Weights of a small GPT-style language model, trained from scratch on English Wikipedia: rotary positions, untied embeddings.
Each number is 128 + 24 x the weight over its row's rms, rounded and kept within 0 to 255. Layers, rows and columns count from 0. The size above them is the row's rms in percent of the matrix's.

# layer 2 MLP down, 512x704, rms 0.0285, rows 381-420, columns 528-703
size [ 96 104  95 104  98 108  97  92 101  97  97  96 100  99 109  99 105  97  93  95 100  99 103  99 101 104 105  94  99 101 108  97  97 106  96 101 107 102 100 101]
[[133 113 116  75 130  86  87 136 134 157 141 137 158 154 160  95 145 132  90 119 155 147 117 142 114 121 159 119 166 167 144 117 148  89 156 156 140 122 110 165 123 121 123 140  98 141 119 166 141 119 174 134 133 151 139 112 144 128 101 119 126 117 135 105  89 109 165 124 140 153 130 127 106 112 119 143 111  91 106  85 129 119 103 140 136 151  98 127 109 167 119 130 106 137  99 130 113 128 151 127 110  95  93 137 102 141  69 114 136 174 114 106 149 110 115 151 176 168 143  97 150 117 108 156 154 111 139 110 102 161 144 131 156 175 149 104 140 104 156 138  92 154 133 115 119  75 135 100 101 164 152 134 119 153 122 132  93 117 163 132 111 125 143  91 114 124 150 140 129 157 151 170 164  91 110 161]
 [152 174 147 154 120 134 126 102 146 110 118 126 113 115 155 102  85 115 146 175 144 127 118 141  79  97 151 152  99 150 157 130 159 135 151 106 114 139 122 128  89 142 125 113 123 156 108 124 131  85 163 136 109 125  97 126 159 139 159 139 151 110  98 159 136 131  90 113  88 136  99 114 142 121 120 156 134 104 169 125 141 121 134  85 139 143 162 106 119 170 110 113 139 144 103 139 104 112 136 178 133 108 105 138 144 111 154 119 121 106  79 152 109 168 159 131 122 196  77 134 112 114 117 129 116 110 140 134 137 128 121 118 154 125 135 126 158 106 113 141 145 124 117 121 119 151 146 141 153 107 146  89 142 128  92 114 155 127 157 125 162 109 109  94 120 114  98 110  96 106  81 117  85 138 115 125]
 [146 123 130 112 125 182 110 112 161 137 153  96 120 102 114 112 151 112 189 129 128  96 122 136 158 159 115  90 123 117 142 119 163 154 141 143 135 149 189 112  97 131 129 135 143 132 101 174 110  96 146 112 149  76 102 106 157 177 101 150 120 122 149  90 137 129 135 115 156 129 128 127 116 131 144 132 102 124 170 127 110 145 133 107 136  95 149 129 136 107 135 112 136 112 157  82 143 175 140 102 111 136 123 176 116  90 134 103  96 117 124 114 128 102 133 171 121 132 116 128 173 122 135 176 130  90  99 105 185 165 122 118 102 114 111 110 161  95 151  58 140 144 157  97 140 150 118 118  96 108 138  90 147 133 189 108 107 128 106 119 100 135 135 150 113 128  72 103 173  97 135 122 126 160 124 129]
 [130  95  90 165 150 154 139 153 138 139 166 105 133 136 118 141 113 129  86 124  96 101 140 127 128 121 142 150  88 122 139 136 131 116 139 101 113 129 147 121 131 146 129  95 112  95 154 132 100  89 129 144 102 131 134 118 141  99 128 150 126 149 118 143 121 185 126 161 125 121 129 125 133  99 104 139 152 124 159 136 142 121 105 139 100  98 125 114 125 115 148 126  99 139 122 100 129 129 136 143  97 122  71 102 148 172 145 119 184 132 116 102 155 146 103 126 114 138 153 147 104 101 112 159 110 136 124 122  92  75 128 120 159 147 161 136 134 156  64 117 129 133 118 100 159 111 113 118 118 147 111 112 132  93 134 137 115 133 119 145 154 111 139 103 120 103 102 131 154 107 169 148 142 121 137 133]
 [108 117  85 137 149 161 131 154 133 109 121 148 130  81 118 154 167 151  94 115 118 147 154 148 111 102  77 149 158 114 146 106 113 109 104 162  98 144 121 139 137 155 178 122  91 118 161  99 121 102 132 121 127  78 139 144 117 129 129 134 124 111 119 118 133 131 110 177 137 134 148 144 142 177 112 158 139 179 170 121 103  94 119 140 122  93 133 129 130 106 116 139 168  33 114 124 175 170 135 162 158 120 154 130 124 143 107 134 119 146 122  92 113 108 113 136 127 108 132  94 144 154  98 108 109  99 126 109 115 156 119 151 148 124 124 119 137 119 110 165  72 145 111 140 148 128 143 148 104  73 143 113  95 121 104 125 117 142 135 128 139 124 142 117 125 154  76  99 139 127  73 123 161 124 126 152]
 [121 119 117 109 125 114 171 127  99 152 159 143 129 128 126 163  92 141 135 132 115 158 111 182 120  59 142  82 148  95 146  81  72 107 163 116 137 145 134 159 148 127 131  94 136  89 102 118 170 137  65  99 141 172 106 122  91 153  72 139 133 136  93 119 123 153 147 129 142 129 152 144 145 136 154 131  98 124  86 146 162 136 135 166 160 119 157 170 137 117 144 146 108 173 124 151 140 107 103 152 108 143 106 115 146 106 102 173 115 145 153 145 127 121 129 100 105 152  96 126  98 150 117 184 156 106 115 123 129  87 138 164 137 131 121 164 136 135 119 160 115 139 145  71 104 137 132 141 166 117 111  88 125 158 151 128 114 161 123 110 141  96 119 122 146 142 117  64 117 116 117 105 126 128 108 123]
 [103 132 115 149  85 148 166 117 169 122 138 151 118  97 122 143 131 121 118 128 167 144 102 159 144 110 138 130 138 139 161 156 109 148 171 134 110 160  91  99 109 121 116 115  90 108  91 110 110 145 170 157 135  74 154 129 125 158 112 128 162 133 112 134 183 119 162 128 123 163 139 107 147 131 190 147 140 133 139 157  87 130 112 181 111 151  85 144 166 132  99 142  97 124 135 117 140 116 138 157 131 130 141 119 181 110 163 158 140 112 132 105 105 130 130 163 163  69 107 148 147 126 103 143 119 150 150 188 135 130 128  91 131  98 119 159 161 121 116 131 150 128 142 125 117 132 141 118 121 150 145 124 125  40 185 120 129 122 123 145 128 166 134 119  91  97 115 169 132 106 133 107 138 138 107  96]
 [139 158 158 139 124 133  89 141 132 111 102 102 124 131 144 171 127 111 134 149 148 101 139 125 180 154 121 107 139 165 123 176 111 101  99 146 142 131 178 144 144 102 131 144 103 126 123 109 152 156 103 115 100  98 141 119 187 166 147 147 107 135 118 153 145 106 129 120 131  95 119 116 153 138 160 138 123 111 163 131 137 141 103 140 145 131 121 125 132 144 153 102 135 155 184  94 112 140 156 123 129 105 147 120 122 168 131 123 112 119 140 130 143 136 134 130 147 103 120 123 131  99 123 126 133 104 110  90 133 111 139 170 121 109 140 135 135 132 121 120 137  80 122 105 124  79  79 187 166 130 134 112  96 125 122 135 134 136 165 153 142 129 118 142  87 117 104 117 106 132 117 128 154 151 100 113]
 [151 149 117 174  99 139 104 117  46 147  99  91 131 147 143 145 134 133 128 154 124 121  96 128 143 121 107 120 102 126 132  83  88  87 149 139 139 138 138 129  96 135 122 107 175 185  88 180 128 102 114 108 140 114 152 102 157 144 148 135  93 126 140 108 106 113 145 148 127 151 105 129 128 133 152 144 101 155 135 149 197 112 164 130 135 108 163 155 132 123 142 106 122 161 110 127 165 127 126 232 110  94 168 140 149  75  96 128  93 104 118 114 117 134 173 115 158 152 122 128  94 123 116 104 144  98  85 126 159 138 119 157 157 118 119 138 104 171 131 102 123 110  68 143 109 113 106 137 113 164 137 139 141 116 124 125 106 125 103 154 162 124 176 129 160 124 124  96 150 126 106  96 147 128 124 162]
 [114 123 137 113 127 111 146 117  97 135 124  87 150 117 131 118 119 111 153 143 112 144 110 126 108 142 104 119 107  99 117 131 128 123 127 141 152 101 164 131  91 119 122  91 115 132  91 116 123 115  97 156 113 112 108 161 136 142 148 140 135 135 151  91 128  99 113 127 199  99 129 170 130 102 117 109 131 119 141 127 106 133 137 152 101 117 146 119 166 141 130 116 120 155 159 150 130 121  96 129 112 147 113  85 120 114  97 120 126 117 101 118 132 136 130 146 165 143 164 143 135 110 119 155 123 132 124 103 131 116 108 111  88 163 111 137  99  98 137 139  64 122  83 156 118 159 170 171 104 125 114  99 128 137 134 133 144 168 136 148 128 123 139 109 124 129 118 123  98 129  69 117 103 109 146 121]
 [118  99 149 121 129 164 125 113 155 118 136 125 108 181 119 117 129 114 128  89 125 117 130  97 104 122 161 143 118 142 135 134 132 127 119 126 107 143 109 149 132 131 131 105 123 116 122 145 127 139 142 183 162 117 163 103 125 113 142  68  93 146 110  71 125 138 147 114 149  98 125 150 135 110 116 130 129 125 168 141 130 154 136 127 115  99 105 123 104 108 172 122 150  97 137 137 148  85 135 124 126 166  92 176 130  84 116 140 137  91 138 145 124  87 108 141  99 115 145 132 104 133 116 121 145 157 143 146 173 123  89 106 135  93 142 153 175  71 134 125 119 129 129 127  90 152 132  93 113 110 146 140 171 113 160  85 108 121 142 124 118  92  88 125 118 140 135 118 107 128 106 156 133 124 114  91]
 [142 111 170 130 132 117 115 140 121 120 139 146  89 119 126 165  77 130 126 154 136 123  97 134 186  95 125 131 147 139  83 128 134 159 144 162 181 158 113 123 130 117 166  90 129 136  84 156 152 131 146 121 145 104 117 137 125 133 123 135 148 145 142 130 121 102 147  96 147  98 138 175 163 147 139 139 152 105 113 137 126 128 145  97 120 114 133 147  92 112 128 129 161 124 121 122 146 133 121 115 103 168 164 110 145 117 144 128 117 133 155 112 110 167  90 124  88 148 156 138 172 135 120 133 124 129 149 163  91 132 140  67 144 139 139  91 135  88 120  92 150 101 158 127 118 107 133 131 117 143 155 138 135 152  89 121  99 132  96 119 154 147 113 130 122  81 140  88 125 119 161 100 141 104 156 119]
 [ 89 128 142 132  78  91 156  73 137 146 141 107 104  97 152 112 121 129  65 156 114 167 159 137 142 123 117 170 106 160 147 130 116 159 151 152 149  90 144 135 161 115 147 149 109 132 168 117 122  86 161 150 116 152 150 117 126 147 127 110  92 139 123 126 115 153 143 128 117 118 132  87  79 151 112  81 133 172 142 111 146 118 154 132 117 163 132 128 108  99 141 131 120 130 128 127 105  67 146 116 128 139 151 126 170 138 160 120 127 126  76 122 134  96 109 130 110 142 179 121 118 148 135 128 121 113 126 142 138  82 136 153  92 142 171 141 123 118 132 148 127 156  87  92 165 161 124 143  88 135 101 112 165  96 128 139 127  97 179 149 118 138  82 138 115 117 129 110  90 138 102  96 147 121  90 111]
 [173 129 114 124 170 140 129 122 138 140 119  72 110 166 122 169 145 113 141 129 126 108 151 137 136 136 119 128 117 121 120 133 137 137 143 162 107 115 114 159 143 127 131 173 157 147 153 133 144 180  63 119 165 166 108 101 170 136 129 139 144  93 174 163 133 121 200 114 125 156 115 173 138 138 102 115 115  92 166 106 152 157 120 143 109 125 120 134  82 138 176 127 172 134 196 152 102 150 151 169 154  98 157 121 151 108 137 127 142 140 153 136  93 122 134 140 142 178 130 132 168  99 128 133 127 119 143 118 110 104 162 128 135  94 161 126 108 124 138 131 142 170 137 108 112 118 134 146 108 135  84 155 149 107 121 140 116 141 101 121  86 112 122 141 117 102 135 156 121 145 108  81 151  72 117 131]
 [139 111 135 101 121 114 110 112 115 158 148 138 145 144 147 148 103 148 137  99 124 113 161  94 114 186 120 137 137 140 147 159 133  91 152 147 103 127 135 114 139 141 118 132 108 125 102 127 157 111 108 129 109 101  88 108 107 118 102 129 104 150  88  96  80 128 101 147  69 128 106  99 115 120 160 125 137 102 154 116 111 141 107 124 146 161 130 115 116 152 126 137 135 109 127 122 104 147 114 116 141 152 123 109 149 116 120 129 134 130 136 135 148  99  71 150 125  69 122 152 181 144 148 115 122 116 120 113 120 102 127 117 137 124 149 176 142 152 146 110 146 119  96 109 133 141 136 152 156 112 130 112 160  81 136  95 152 133 155 154 121 102 123 143 149 154 125 122 125 114 112  91 138 148  74 117]
 [121 167  92 171 139 193 163 140 115 155 146 146 158 128 122 134 121 137 133 134 119 105 108 138 110 124 126 122 105 161 158 162 126 120  88 151 111  75  95 150 168 100 121 138 154 121 150  90 155 128 135 142 181  62 130  97 134 103 168 138 143 137  74 122 141 132 122 154 128 133 103 142 115  90 106 121 155 105 136 108 132 121 104 137 108 132 136 125 141 112 153 110 156 114 140 116  79 108 132 132 132 149 155 148 143 132 157 137 136 138 127 108 108 116 114 148  83 159 119 138 110 168 144 118 143 149 149 162 141 128 111 119 118 156  91 112  81 109 123 126 112 140  85 152 101 107 147 135 114 138 130  86 137  99 147 144 178 101 113 125 133 120 124 145 132 105 127  73 126 153 122  88 169 135 140 110]
 [114 103 137  95 125 140 128 135 116 137 135  99 108 114 159  88  46 131 113 122 132 128 158 168 132 123 105 147 165 120 138 111 144 118 127  93 147 146 121 127 106 124 157 150 157 108 181 108 144 136 112 111 153 118 131 140 181 141  98 116 112 149 135 146 116 159 129 116 184 121 132 142 156 126 137 108 145 101 164 155 146 169  87  98 140 120 127 114 118 150 117  86 116 142 190 107 129 146 116  50 156  99 131 129 130 172 156 123 166 152 110 108 166 152  53 111 127 140 175 128 171 139 118 128 108 127 107 137 139 140 131 130 151 184 113 116 165 136 143 162 141 151  85 172 126 113 108 111 162 105 106 128 125 161  99 153 150 146 135 168 112 123 155 196 122 132 154 119 126  91 137 115 188 134 129 132]
 [115 131 182 161 134 139 159 117 101 147 119 148 120 116 154 134 116 143 173 129 129 159 138 172  95 135 141 122 112 107 115 133 109 114 114 123 119 135 141 153 117 131  88 105 150 129 144 161 159 158  89 135 106  98 156 112 116 118 117 122 129 154 114 104 115  87 105 151 127 142 115 142 122 118 154 147 139 129 156 135 156 161 132 135 141 117 109 126 127 155 123 118 142 169 125 165 115 135 116 150 195 118 152 154 133 127 139 173 118 139 107 116 152 106 155 121 113 134 168  95 104 144 143 157 158  82 133  80 137  67 148 131 137 130 155 155 140 128 107 136 112 142  37 143 123 121 153 150 100 178 131 144 126 115 121 156 116 146 127 110 114 116 142 142  82 129 168  92 131 158 118 116 162 156 127 148]
 [ 84 169 133 159 125 114 136 154 124 122 139 120  96 165 104  92 134 127 110 148 123 140 125 131 139 140 136 139 130 147  94 118 148 160 140 118 134 122 141 132 130 136 167 121 140 107 127 118 136 150 122 134 134 155 144 126 170 134 136 124 142 132 147 147 128 113 127 146 113 115 113 147 117 102  70  95 126 150 101  56 102  94 137 119 112 159 102 157 106 122 108 134 122 111 154 101 125 139 123 115  99 159 144 112 165 100 127 154 153 123 130 126  89 151 139 155 134 173 122 160 112 140 117 146 121 150 140 126 142  75 140 147 135 132 138 126 124 110 111 120 164 130 111 141 113 104 151 153 141 102 139 109  78 149 162 134  83 107 157 170  90 170 106 145 121 142 106 120 114 120 135 115  89 112 162 136]
 [120 106 136 102 126 134 127 148 142 116 137 136 133 141 104 102  85 134 138 162 149 148 142 110 126 134 166  88 160 111 104 160 151 139 131 125 117 136 120 141 114 111 168 131 140  96 150 111 171 124 161 139 147 142 145 146 117 145 129  86  96 132 143 104 132 121 139 129 109  87 108 122 145 117 140 120 138  96 122 120 131 152  97 172 140 142 157 117 142 134 155 116 107 145 144 137  81  96 136 156  97 151 118 120 148 130 166 145  99  83 185  99 110 140 148  98 129 115 175  92 119 158 134 130 114 195 127 100 115  94 106 156 100 125 132 160 130 112  97 112 135 124 137 145 137 143 102 110 120 141  97 159  94 147 119 172 139 100  89 166 138  93 105 163 120 202 117 160  92 165 135 133 120 116 119  94]
 [158 147 136 133  68 168 101 129 117 140 143 143 111 153 204 144 137 146 124  88 154 125 106 107 149 174 107  88 129 120 126 147 172 140 115  92 122 142 126 166 118 126 145 104 137 140 166 132 122 106 135 113 159 120 144 161 109 124 142  99 150 116 124 118 131 125  95 123 139 162 153  96 127 121 107  99 111 114  96 126 121 120 110 127 146 142  88 147 141 128 109 118 108 143 121  96 155 140 141 146 129 134 150 149 121 141 146 115 122 147 124 163 106 147 118 188 139 114 126  92 178  93 169 161 153 142  72 102 149 171 109 123 133 109 120  80 148 164  95 115 140  99 129 172  94 170 152 162 142 144 134 165 136  75 114 120 147 105 133 164 142 129 118 109 156 125 116 122 133 135 116 136 186 152 131  87]
 [140 150  90 157 147 144  48 117 114 110 131 129 126 108 110 180 119 135 135 122 130 143 135 104 117 150 144 115 109 138 121 158 173 116 107 125 115 108 123 137 111 133 125  96 147 125 123  88 146  99 165 119 110 109 133 129 105 136 156 109 150 109 109 133 132  85 153 103 121 125 116 135 119  74 104 106 127 112 138 103 116 108 116  91 131 119 137 129 139 144 130  71 110 101 117 126 144 121 118 167 123 155 125 125 146 119 104 113  99 122 136 104 135 134 119 105 103 119 125 132 169 168  94 133 127 114 125 114 134 136  89 134 164 129 123 173 148 130 112 109 108  75 124 140 133 164 167 115 124 133 128 169 129 133 116 167 148 108 136  95  93 188 147 109 127 129  97 128 124 129 128 108 141 116 128 129]
 [152 103 128 127 104 154 119 133 150 103 120 106 109  97 149 112 107 158 148 146 147 149  98 104 127 140 174  94 153 167 132 138 122 140 135 134  94 134 122 132 122 160 115 155 106 120 154  90 133 125 131 105 131 130 128 153 159 114 137 138 130  89 125 110  94 100 106 136  91 107 127  72 149 133 111 115 148 127 111 138 137 120 146 130  93 129 148 154 123 136 146 146 112 147 123 130 133 151 122 136  96 118 171 146 152 123 110 130  94 145 117 103 151  99 139 136 169 172 117 140 121 132  78 134 159 166 113 104 152  82  92 137  91 160 111 110 123 140 161 164 113 105 160 150 161 169 125 154 119 146 112 155 123 130 149 155 151 140 111 116 106 131 110 127 138 128 126  98 124 147 140 131 142 126 112  95]
 [140 127 141 115 102 146 123 133 218 129 123 146 127 111 115 105 138 131 129 123 124 159 151 145 137 105 155 115 131 100 129 146 136 119  83 175 147 130 163 135  93 126  72 120 157 113 131 106 103 126 126 126 118 125 105 146 101 114  98 132 119 181 150 140 128 125 115 119 140 128 126 120 120 123 123 121 132 158 106 116 119 153 117 141 159 131 164 146  92 168 177 116 128 146 104 133 124 151 120  35 114 140 116 162 158 105 117 119 145 109 100 110 142 124 113 122  80 122  96 107 148 153 112 124  75  83 134 122 150 169 127 114  81 142 135  76 166 155 139 141 147 103 107 123 136 138 148 131 106 125 112 169 141 169 133 138 135 131 116 132 150 121 133 125 105 126 129  94 122 136 118  86 118 145 114 142]
 [150 148 156 121 154 158 125 128 153 117 129 141 152 107 102 100  60 131 152 144  92  87 151 131  89  77 153 179 114 141  91  93 117 160  99 136  80 172 140 161 123 166 102  87  97 160 130 129 128  77 113 125 112 145 174 101 118 132 126 152 124 117 146 144 130 165 146 112 123 116  89 113 117 122 136 158 155  77 104 143  80 128 142 119 114 121 161  98 120 152 117 151 177 161 132 111  95 117 157 124 163 139  99 142 132 125 143 138 120 131 142 154 113 110  83 146 139  81 141  94  96 121 121 148 134 124 150 153 143 106 144 133 120 112 131 115 118 111 143 167 118 143 128 110  92 141 137 137 100 124 132 119 136 157 110  83 120 138 113 171 107 154 154 143 123 122 130 122 124 144 101 161 124 145 145 122]
 [131 154 102  84 110 129 134 144 165 142 132 145 107 183 110 149 162 163 130  98 117 165  94 132 149 137 124 125 134 145  97 124 103 155 144 124 124 108  87 135 177 125 101 188 105 157  83 159 163 137 118 148 118  99 136 152 122 107 124 103 109 171  97  96 140  91 128 105 124 116 153  98 153 121 176 142 156 161 181 124 121 123 155  96 149 126 108 127 146 116  97 101 160 159 101 147 138 141 101 114 180 114 124 114 118 137 127 156 144 155 148 146 168 121 171 135 132 133 169 117 175 145 116 132 116 147  95 132  94 156 133 162 127 106 151 174 125 114 136  95 110 166 131 100 123 159 104 116 134 104 122 141  97  78  87  95 143 147 144 106 135  97 129 125 162 125 127 138 137 165 157  98 124 131 116 141]
 [145 147 116 133  73 143 103 146 152 148 142 102  94 110 147 169 139 127 166 139 116 138 126 121 170 182 170 128 115 124 119 156 137  92 135 120 129 166  71 123 121 127 129 146 142 142 110  91 155 135  86 134 125  57  86 100 140 149 116 155 101 114 154 146 113  98 115 142 130 146 140 110  94 105 131 120 131  94 163  74 131 117 121 131 112 101 116 144 131 135 106 127 146 143 153 160 145  94 133 100 128 107 159 113 131 104 150  97 126 191 109 118 135  92  87 143 150 161 127 177 122  73 136  71 137 130 141 120 135 126 136 119 107 107 136 163 129 114 149 144 114 139  83 148 158 119 119 146 131 106 116 152 115 182 140 154 161 164 139  91 128 108 151 129  85  95 101 112 154 139 121 115 136 148 152 123]
 [152 139 134 116 137 115 109 145 197 124 105 108 127 109  78 127 115 144 121 143 166 154 114 134 168  86 109 136 127 120  96 104 138 130 115 145 141 148 115 170 136 115 140 105 125 104 113 130 147 130 136 115 143 179 142 101 140 140 147  72 104 120  48 156 174 133 113 156 162 119  86 175 153 115 149 169 128 127  98 133  59 134 115 168 118 119 184 109 132 135 176 162  85 123 140 134 125 172 108 138  92 158 118 143 105 144 163 159  53 102 129 135 122 135 136  89 125 110 118 150  90 113 160 126 176 132 137 164 138 101  97 130 143 135 147 116  98 134 115 152 122 104 164 155 173 112 121  93 117 121 124 102 129 142 120 112 123 121 141  96 133 110 137 112 129 122 121 138 102 144 116 104 101 175 115 132]
 [134 147 144  89  76 100 154 179 158 109 137 139 104 104 103 157 161 124 142 113 122 128 159 122 128 153  89 134 121 117 109 124 126 127 113 101 153 107 133 122 131  67 140 135 150 148 127 147 119  84 126 107 135 154 171 133 114 185 161 109 114 152 147 147  81 160 173 155 107 135 109  92 136 131 134 140 140 126  83 132 110 136  88 126 130 160 120 141 132 127 140 164  98 145  82 120 135  74 126 124 119 164 168 123 134 116 145 137 104  70 133 133 114 164 176 129 147 109  99 157  79 111 168 119 103 112 159 113 182  72 103 149 154 129 108 146 110 154 133 137  99 125 120 144  87 138 155 131 151 124 108 117 121  88 126 100 130 134 119  96 139  86 116 159 119 142 130 125 135 113 122 123 165 125 150 140]
 [ 60 155  89 120  90 142 140 134  74 109 135 111 129 129 130 130 133 120 137 112 134 115 115 167 128 149 167  96 135 101 117 156 142 104 142 133 124 148 106 142 145 139 135 169 119 110 121 161 140 173 121 110 140 136  85 129 120 153 113 131 113 123 171 110 136 134 138 159 161 141 130 133 127 140 111 126 118 101 104 107 133 124 109 167 113 124 111 143  97 150 144 131 103 145 131 125 117 128 127 168 116  81 151 111 152 144 143  74 120 150 132 154 123 159  88 117  80 134 133 120 108 151 110 131 127 115 111 136 127 162 106 135  74 111 149 111 118 124 102 138 134 141 130 146 133 145  94 104  62  92 133 141 108 178 151 112  91 153 103 124  74 116 145 164 112 124 122  97 162 118  83 126  90 153 122 102]
 [101 133 116 129 144 100 162 139 106 142 122 162 140 133 141 118 123 124  68  80 144 103 121  85 125 155 137 140 160 167 121 134 105 172 119 140 126 110 117 121 117 128 130 109 108 100 129 145  76 130 119 128 111  80 112 200 108 113 137 154  92 151 122  66 127 134 157 164 119 114 108 148  95 146 125 137 117 158 179  96 124 161  86  98 136 130 126 122 159 168 128 130 137 134 109 138 112 125 110 110 117 117 192  95 114 142 141 150 129 143 134  97 197 134  83 129  68 149 107 165 133 144  87 144 104 132  91 128 136  92 124  96 120 121 132 117 148 161 134 120 172 150 126 154 138 132 138 150 143 120  83 151 171 116 131 130 169 119 140 129 162 115 136 142 149 148 142 122  91 113 140 126 134 163 135 128]
 [100 134 121 109 125 114 154  88 154  94 165 122 141 142  98 129 129 134 128 178 106 136 142 100 157 120 101  84 143 125 169 130  93 133 119 117 146 135 138 133 105 122  99 100 168 160 155 121 125  98 141 149 107 152 106 134 132 143 139 146 116 144 147 131 158 124 150 152 116 123 153 128 108 115 102 153 157 126 133 144 151 130 169  92 126 168 117 155 102 119 130 132 131 117 126 112 132 156 126  88 132 118 109 148 151 134 109 157 121 117 121 145 100 150 105 173 137  88 137 103 103 134 112 127 124 108 128 162 133 132 154 161 137 126 107  87 118 102 151 128 141 105 119  97 126 129 116 114 128 134 115 136  85 133  92 128 139 155 127 101 157 137 123 128 132 119 118  76 127 148 164 114  97  91 121 144]
 [ 89 153 116 160 143 128 190  65 152 108 153 138 139 122 149 142 136 165 149 160 151 118 146 146 125 174 153 109 121 140 111 104 105 112 135 120 159 129 118 122 152 127 108 107 124 126 171 123 105 141 136 105 117  90 182 141 136 156 103 184 106 151 166  80 162 149 111 100 126 125 108 175 108 168 139 148 159 160 160 137 131 141  90 144 138 139 128 124  93 135 104  73 195 124 112 140 122 155 133 140 114 102 118 142 121 116 123 123 128 122 108 120 139  94 149 127 134  78 122 177  98  98 136 156 163 132 145 132 110 107 126  90 146 155 100 113 174 124 129 148 128 149  93 115 122 130 102 151 126 137 150 131  94 158 109 129 129 130 133 145 119 101 107 140 108 108 120 110 186 117  92 153 124 133 100 106]
 [141 124 128 138 165 150 105 144 111 127 109 139 133 118 118 149  78 125 113  88  84  94 108 105 113 136 165  95 106 159 139  89 198 149 122 106 106 105 204 117 154 154 122 153 154 125 116 100 132 143 108 120  82 213 135 147 128 142 135 102 127 153 111 162 122 174 126 142 134 193 132 125 149 130 110 123 138 130 104 115 124 133 102 112 126 111 148 106 118 137 139 133 121 108 155 114 133 143 131 132 135 181  77 133 136  33  96 172 185  87  82 117 136 119 155 103 104 137 161 136 105 118 125 144 106 109 114  96 134 111 160 129 126 150 149 138 126  97 150 130 138 112 143 107  68 102 126 126 172 127 105  89 120 153 114 130 128 131 141 138 139 150 108 129 154 117 133 167 106 125 151  98 157 138 127 143]
 [154 104 136  91  98 103 108 160 112 118 132  76 104 159 134 116 108 152 110 107 135 124 128  94 122 136 128 124 104 107 114 123  91 127 151 115 156 104 163 173 150 150 110 120 128 168 115 144 112 128 114 125 170 136 157 128 128 131 138 143 134 161 141 143  66 113 147  90 123 123 144 144 171 138 176 140 125 133  98 130 135 106  62 154 131 150 141  91 150 121 104  85 124  92 118 118 126  98 144  89 119 153 169 155 111 136 170 113 114 138 151 115 123 115 104 108 141 167 138 144 137 159 136 139 131 180 120 143 135 152 100 106 127 163 150  95 148 111  88 104 144 113 120 106 116 165 121 149 134 135  91 139 111 118 112 110 129 108 100 138 167 121  98 122 133  99 127 183 110  83  63 106 164 112 170 187]
 [128 162 112 151 179 149 101 122 130 127 122 147 160 122 145 136 163 132 116 127 101 115 161  60 114 160 163 136 127 103 121  97 145 163 105  84 114 126 118 103 147 143 102 114 138 175 157 121 126 138 124 145 134  96 131 160 147 134 175 126 163 122 128  89 131 149  90 127 128 119 117 138 147 152 149 134 123 177 164 161 169 199 107 145 111 130 130  82  95 136 118 149 174 147 120 134  64 127 130 160 131 113  90 134 129 136 105 139 113 128 163 152  85 147 163 123 100 151 127 132 122 105  89 141 150 116 146 170 159 122 157 120 108 114  99 138 162 152 114  73 145 115  87 120 129 119 104 116 110 121 135 127 118 113 157 114 153 135  83 112  98 133  94 118 143 140 161  70 161 108 124 123 136  89 114 129]
 [113 137 147 128  84 115 167  60 104 143 111 165 127 111 152 187 132 120 165  96 131 115 138 127  86 124 146 110 148 131 149 135 138 164 107 114 119 177 115 121 122 209 102  91 144 134 135 134 125  99 131 173 112 182  98 143 127 144 109 159 128 131 144 112 131 125 144 136 167 127 121  92 120 130  73 169 161 114 146 132 166 139 135 157  89 115 103 150 129 116 110 137 132 111 106 130 162 111 124 124 120 134 105 107 138 120 129 111 137 146 128 143 128 121 209 148 106 162 108 134  92 112 109 164 156 108 114 109 125 103 115 136 189 132 114 124  39 101 154 153 130 113 144  80 139 120  96 153 155 106  86 110  93 129 117 110 137 132 110 116 151 129 137 114 147 130 126 136 126 145 132 121 189  94 131 119]
 [137 132 135 107 145 144  85 151 153 117  99  95 108 145 149 127 124 129 152 121 121  95  90 107 140 121 143 108  86 125 160 143 116 156 144 156 171 151 175 141 127 126 122 110 151 167  95 150 146 119 103 142 111 145 112 149 149 144 147  98 160 129 128 161 121 119 103 101  94 167 153 139 127 106 134 125 114 142 124 102 128 149 139 140 100 145  99 144 130 117 148 175 161  98 122 133 183 102 139 158 104 131 111 127 120 139 144 170 157  90 114  93  98 127 101 137 141 124 110 144  65 144 117 128 108 101 101 144 104  78 112  84  94 131 134 127 158 142 147 103 128 145 103 107 122 151  85 201  96 109 158 130 162 135 115 117 120 148  99 115 137 131 145 112 103 103 151  71  82 145  82  76 127 139 133 145]
 [116 145 149 136 192 150 144 134 127 137 120 119 115 141 142 125  92 116 138 123 120 101 138 128  97 119 128 120 123 156 119 142  68 118 148 114 104 123 100 129 147 158 150 177 160 123 133 115 134 100 136 110 106 131 185 137  93 130  65  75 179 150 154 143 164 150 147 111  86 172 133  79 115 115 114 106 112 175  92 115 142 151 112 137 107 145  81 136 125  93 112  73  94 136  79 130 119  76 157 150 150  87 149 154 143 148 130 113 170 150 112 105 137 125 126 101  83 155  89 102 108 132 169 140  94 154 164 114 135 140 120 138 144 130 139 177  85  83 135 149 123 160 161  82 133  95 110 126 143 120 174 155 102 121 121 137  99 129 114 154 142 159  87 154 151 107 101 120 112 175 103  87 108 116 144 121]
 [ 91 122 142 111 108 127 129 163 106 133  81 139 114 127 118 109 114 147 111   8 146 157 112 111  96 102  80 147 129 116 152 113 137 140 127 141 129  91 132 153 145 129 125 144 138 127 148 148 108 130 102 135 154 106 175 142 145 153 143 169 116 136 123 177 183 123 126 148  81 108 105 134 134 105 165 154 121  85 136 123 129 126 122 163 168 106 140 118 110 123 145 159 154 126 126  99 151 136 127  82  96 125 129 128  98 129 107  72 129 111 148 177  97 142 123 106 105  95 111 137 152 125 170 122 121 113 117 105 114 120  99 129 112 132 142 144 118 119 168 131 103 147 128 139 150 135 131 152 133 154 117 115 152 115 108  75  83 150 132 144 136 122  88  92 120 155 179 121 169 110  78 123 111 142 141 123]]